Each number is 128 + 32 x the weight over its row's rms, rounded and kept within 0 to 255. Layers, rows and columns count from 0. Numbers have three digits each. The size before them is the row's rms in percent of the matrix's.

# down: layer 6 MLP down (transposed), 448x128, rms 0.199, rows 407-447, columns 64-127
# up: layer 6 MLP up, 448x128, rms 0.212, rows 408-447, columns 64-127
down407 110:081097144184182121138124136105161092075120138128102136135107102119135160074132156128120180124102158144140200133145195103087129106158103135139128142154187170189094118132104218124081140108165154
up408 095:092132083147122092166077074153103175060099123076165136128169171137134122151152091118105062127186126160106147122150140125132132120123111159111091181177142109086065124172098214159139111110105106
down408 093:178125129096186128069176155136192118128136132106126125129132037181103143144113150111090150139128153138109138166132095108143165075122171128141059058075141184184188085148168159110180130137108183
up409 094:132127143126096125128154119148070068162103117154038097134135099108145110077134125134130121146110123158090113134116160147198161181048091165144142152139134105139102147150121132160153142160116051
down409 093:145141106112158145098082136125085119165150139109121066172129156167182190159109102140116066185109143091141127132147149118156127110101094139153125124119164165144090137109161115154126177098109121
up410 103:179049114124190119071132074189100142089135183136157095153146122137164169166107132156151101131158129132169134077104123146066087142120135102098087181162152162100115124100109105101100130151154127
down410 101:143070121149119120169129163062118056051096167123086120199157094148115142134101102184170062070162097113147110061163099165129152128151163097102157137136137104113059085132130120142115110106110111
up411 096:184090154134100131125116139093168108110141123074216109121150105132164129116107149107152113126202101086134178139066136104070133166082076154102097070133182102140103151117134158170158086131123189
down411 104:092144175122096112153151128148088104089104152104121140134084208106099134135124061128088131090133190078160125131103173110150181180096119127134072105182146135145062123129123135159122106118130158
up412 087:078121071137136164108146123153094177143083150133128129116145088106132157119110088113137153113153120045164092158101182132174096119149042200157136095132137088049116122150142140125168083140160118
down412 092:074099144085084084115088115147150174153121107157043083131121097111134110147206177128071114090158074125135139170095129151148160129123121124104169107130120115086052133136119093141156121137165164
up413 100:115150135149118144087166118138174174123103081096097116129162137142198058084095190114110081169139133154095079117126159122076094216159122149153122098130112096107143133173181188094151122100132129
down413 104:132125137067107139115166070154117158169138178119141072115129120115161114081120059171106134152133179167154140155139079161134149136209108155100142126125069131097100180109108136166123129118136150
up414 089:158149109151128100138140143135128102160160173114198083165111135135072159120032152165145113094118101118141120114136132099146103114140107114181050140146170142059050125130156087097095105196122142
down414 096:148189185146110094105182124140116092117140152108135104073132133080135150138114149123165154061115108120169174159151152178122192148127145125156112109057120093123104151124085122090146126169125108
up415 100:130127150069076126140149122167178096154069149153097138159141097115099115134164124177169169115144145138138151165197132149156171171169167132061134055099130125150083108081107088141099126101137161
down415 098:183136127149157151164098160110171135141148122117163096150140104115119077146158123149178110135065111191188081130086101111112124079078191149100144134153129139139127074164158184124137113183069141
up416 115:103096128115110109123203121132082147169146153184096117069135146111084125130110151137114111017082132203084139144098115186155099103103113156169146109128151124090070106095163107133196091116123113
down416 115:172116112171115201139106151141157107104122062083107137116148128082136087118174143141148152133092190178122062172133096134066117114089140117159176126087098097165173112140166112159121178132108115
up417 099:079097121125144139180112131119116095142083132199137131132132180102154125146117131137154138140159101117143119078151147126144133134129073137163111194128066165137112112111172118134204111107132111
down417 086:148153112106154105137114176125052169145150118136181141104089059100137094156154119130099070115141153180090154161109092032116056147178131094092133100150185078102129115136081082109144147123179118
up418 098:167072116159114139134144138146146144106129175130106122117090150129094081058143129155150061116160121090151166093115092146164118109141158054126195163207056140081119169138116057166160121147085106
down418 107:184151090146120143128105103159127130106115152114122178074149144148119075107138129158205090158010079150160134164103174129158160113124096103119125139071162100072184167064138095144113209167112151
up419 094:114109102091122107082164180131130094196129134158111057158114108102101099152125147178154197142169123127104151106116093055103136153127218103129155129158104143143089102132109137157145103132101138
down419 100:107194119079140054099101123144122117151107122070104136133139112119093128137117123148100141149122128130101096142097071140189099141117122158170152151106126122131153103146047155121142182111186199
up420 105:131118129172140102091145129087141126167125106174138085173115160162138073100077104201109169115176107113092155142093103112102129155113158160148116147162128144121122099126189087157096159142134207
down420 110:129098145087142158121142182147080110144082164122137094102153137199084165150078150131123052166121118099103142128138095138117108138147065090102127132118154121124113167093122077104144105108156094
up421 109:165107121108112125128077052108130155110161138129166215152081172083140118112180119129120151143110123111130106159107110144141118153094211153102092089096135125144138109105096100115130144119184159
down421 096:126134106098082082060127178145124168171122130156124149118118132128141147138172157155142124114066093114144164075181071121116178097148100085165093101125128134138139176203143133067100157179191104
up422 084:128149144121128175101132138110108134077145122144106149156088102127148120154131115094112126136175104162126111075079138046096101149093117127103132141105071160147067170133145139184158107122171126
down422 088:119100098099111075068109129056179100151141129084169121147116121117176156132073159143116106120128128156196170082144123167099129150130123135150109135130138147111122107144072137066102141091104142
up423 102:172147128137084150138132126144113127156062155139165082124108054116129118109087170101155152170154138000104110099096181192131130114146091183121139076115082143112086103137156132119119159186124145
down423 093:111124150121107116088107143133160138178140126125121119125027097072166106101113171140142134089128206141163120127071132101089119117045153141155096059091112160101102112121161131113111152113123120
up424 102:104086175060120151127079096048160129131143070068075120041099091121160104084159149167121112126122160152089131138140109116176142135067127111162131122125082139137127111156149099175146092109142150
down424 098:163162165139143117127141115177177131130137165148155146147128159145161119121145131159161116149187132151212093194124101148117123120145127107118171145125130108118125138158057096130101138132121128
up425 123:158141111079080134029139116124131172136140164122140139132161187128105138126154165172166094159117207135071164118086108128101127142141107152148122128068143056123074106145149103138150118163122112
down425 138:151155180106110123066129098138119170113104173129158173169157123114122101099140091174122168185093173137157167110157144130127085141137183118153124079075115153117107188128108106130123102126121120
up426 105:072049153149111157146148093198033136128159113114069096156125120174159184140089130136133121151135112139089162146100145113177099147137141154149066106047104168127079173153146118094148175172144101
down426 109:131086135160103036160127164105036200142142204163064140110171095177137183129160114155112116170142129154132223081119150164130100102183148085133139128146099196132091094122145146102133188145132149
up427 108:122123127093122111092090085143133169101085153118127069133120160118098116115136104156126193107139100116094079134123125170162154153142073154092130116139117109151081150098115120095112166135137112
down427 101:132167171138109172122126139093144134087114111181176124124145152123150157095121102125102132101132139188164157141131110137108098142145084115138203125099152184207153105133115175127131102167061135
up428 094:138168132137137135054122139131148151123094100173083058107172147081170060110163154148100145175152142137119123147142126088119141140101124131110106143106097132089166089183173183127147103104069101
down428 096:142123125130179128112131130144113067107076152120167133154170087167175130186100092132070076183102122174117173139146143100181104130138149108119195137114143177089118148119133161163117191118090123
up429 093:166170118128090147138168138135071140155170103083189199137125110137093146126097083177151096081155106137132162097129171127146107059081166152136130124127126132113132125084097103138136142109102146
down429 088:091107158134139070071079063065158159137069172115086101119135145129183107103131130098141134130124128168152057139152134108193115139177071124088150097060086204145105152125139116097147133129124134
up430 071:102101096119134172132137114116102096181104118114143116135173166145170160088147128149173130118111104149158111178053139122146123105072127109060110104136119150094109189059107143155208147128118151
down430 072:127172136089074153132070101124112108135115172086157194118173125089105131152128091171129121122137119123186149126140155139149107110052126176110139112146064135135081154106145183090173116127148156
up431 097:154162109111117112159071109154148126113143157099115143148147132163107101145178186095115118139147138173142104193140165160221147139120084203140143174151138144139142083064128104173125131147146132
down431 094:135148128099136103133106133059154207083110070193169151110153139158124149143133128180105124143111057100107139123118151166148132097132161140146183063127156176109128173077063089109111096101159177
up432 090:128126168110096137167193179123105096038223114175134096046134129106133127153137138129138139123144146087126188102131118137151191153170141116128175129128147143122073118157088179183121050141138143
down432 100:148128065150133157064092081075170111167150133132087150170186115138181165150114126193157100084128107100099130153118098141122169144136139147074098150116122181148164106081169121121118088175126126
up433 101:142141130143085177086161125118143194097139188175118139150193126140170091148109183118102114174143133118089074144157129070126119147127134163146180102142138208123110051126107138119139151113156127
down433 099:128059146105191129147152127139179099165134164201184158144153157118107167150168145092090125068150131113113231124080143122091131147084162097167155115117116092063155133102113078200099117135113107
up434 097:143135149085108072070145118137054129080175112112113107121111127202139145121089132110141143127144143096118095120130182138104117189116145156172082098146129129049162124098149127164127145168183135
down434 096:196185109124102125103160108173136154127204156156127159064143145117203090084152117173064157129145161093117137088115125173091141208102120121125165100073093103125124151114162085177148125133133102
up435 093:135123086132084109168172094085112144158115143191124127099113126106080130070153181165125163138138132188126124163121127113159085152165131126119156110150124137123085129122095091129222056137140046
down435 090:153123136095133164149055161101167131144174137141199117127201141114117080112149128134080097150157137089094108146143137124070062104170148124112114074132174146138138120131154150098129063066103168
up436 092:111110143136123106128150097150135155116122105088142162134189115110082091132132107121179133136191118078075080121145167139158129077156185153066168118065148131144170143146162163132155219074104159
down436 101:151154153135177090122097121198173164094104149093096101130060132086132125077112128129120158101144146155139153157139178097077111111111029176126109149147100153116155113165128142071141134141098150
up437 114:124162098115171131115089099109101176083144136129144120128105143125179138123154083132174124141107069103105114145073164164122139141129105066165198143119075144109074158159139144141128117160118092
down437 102:130108126025154157120163133134152131174142098175120135152195109145090126092100153191134175206188179090105130112171118135115117085132174137136128151099152079157100136156127099146138146136141119
up438 104:157112093116066126127120114085130120183151120127082100107109172093150115159126148124148130166140106121118186194154127071168068088162125165112095155154108088141089106141153127096128160127124155
down438 103:071109116157144092159107185126112088194138120080159105096062113156103143126099105079137127137193166162150098104147142126117069097122102130147195124123148144161164080112140161157095138114136107
up439 120:133172179155045117161165130147081102113184078126088071164127127177103134106120116102147098118147061131202160151153098144146089104108137157129143223114141151139121184109133115113163170128173106
down439 113:140172099118101119107159132123147153088124141141154088174149149158129166129113123134116131142151142156112166046172143138103129092120114141088104141110124138130158142059126105080188114147207133
up440 089:113125132157133162149101135124090204124183172078100105098138137096169107136178164113110093141135095100097142097116113100169104148120179086138180153110144102134094115129140214146162111162111109
down440 095:127147099149154098140075146125086147202117079139121165097122172110110102181100140125147098124150135151126101158069105122121193103169119110125120092080118150163152130117155086138146105123141135
up441 100:126096088142088104131159144107138142138147134169160119133171081111115132100125077187141154135091170134138101150107132137125078120100095097091131121103084111121085184056116158133129138144109132
down441 097:104167101148184168165118051144090065139144148137120118084161136088124128150151131101182058096152143132159146149163132073131129181152123115097136125111106131095188101180124091108172138113099087
up442 096:163165122076113135079134098127127138105045136050167067073153189130175071094076094124098135135099141102160112109119148112161140078109147144103151111145122108146140110135160144153110120156127161
down442 088:144155134135180067139111092114102130140177113129074082155123101093109153125141144129118119082154043188169098137140104122111101084096137157097167070157038114172131103168044126096125164100119185
up443 105:154088097087102159146148077115104126150089133116137132124142156097129072103175180129128113123161167106135072122153107110139108136114191076146141124118179132146156135175038104140098081179038070
down443 103:103094130092154135161095155101086152095197134158103156175171089197136184166154115106098168101111153153172160144136126110097146123158074175119031106136158099127129103089232085099160114147139076
up444 098:141113132140099085078170131127091109183095127118067153171103157091177148142169135171158099134080153064082191137096116171200131181151218126179163108138145094109111130085183100086103087095140146
down444 099:143115131134170114074154106069145105085168108079095152164057145145080125136147070099132144135080137125143130135143146172132092078134110160171055127100146086140168163155144166102103112094162172
up445 074:144112045136086129170116154129141138168090125155123121096160123118128159151117135124155141149134180140197102100115152135135150155113101124144132162085056159077119102108107128130152085053062096
down445 078:154149125070106116151098155138124119127085147101137106148139080101142104182084148120112115166130097120159189149131170162116108070095127152096060151217097133077190152146081176081077143134191124
up446 097:126173096132159087125144156170090145134073128174087117156090136071144156120103066143154040191126103140119133094135106135167138178115163113124136170164104112138115134138141122116168119114100143
down446 107:140144119136189179134109089131110109176100059133109100118134088091150131139131100068080131173148075184036134139081135124122175138092110182160137155138122088090181119134089128098128126040128076
up447 104:114128065132143165169141095147068195135209076067116143104122173145137187141124060118145056178167153152095122065153123102148170110129148133134096144141157101124139102166129152132129085183131133
down447 109:159107117075157079209182138163156175129145154127101142136167145116118133167089128118149150138105102139136080088127091156121149144088138149153101134135184122148125142125114116181105143170144128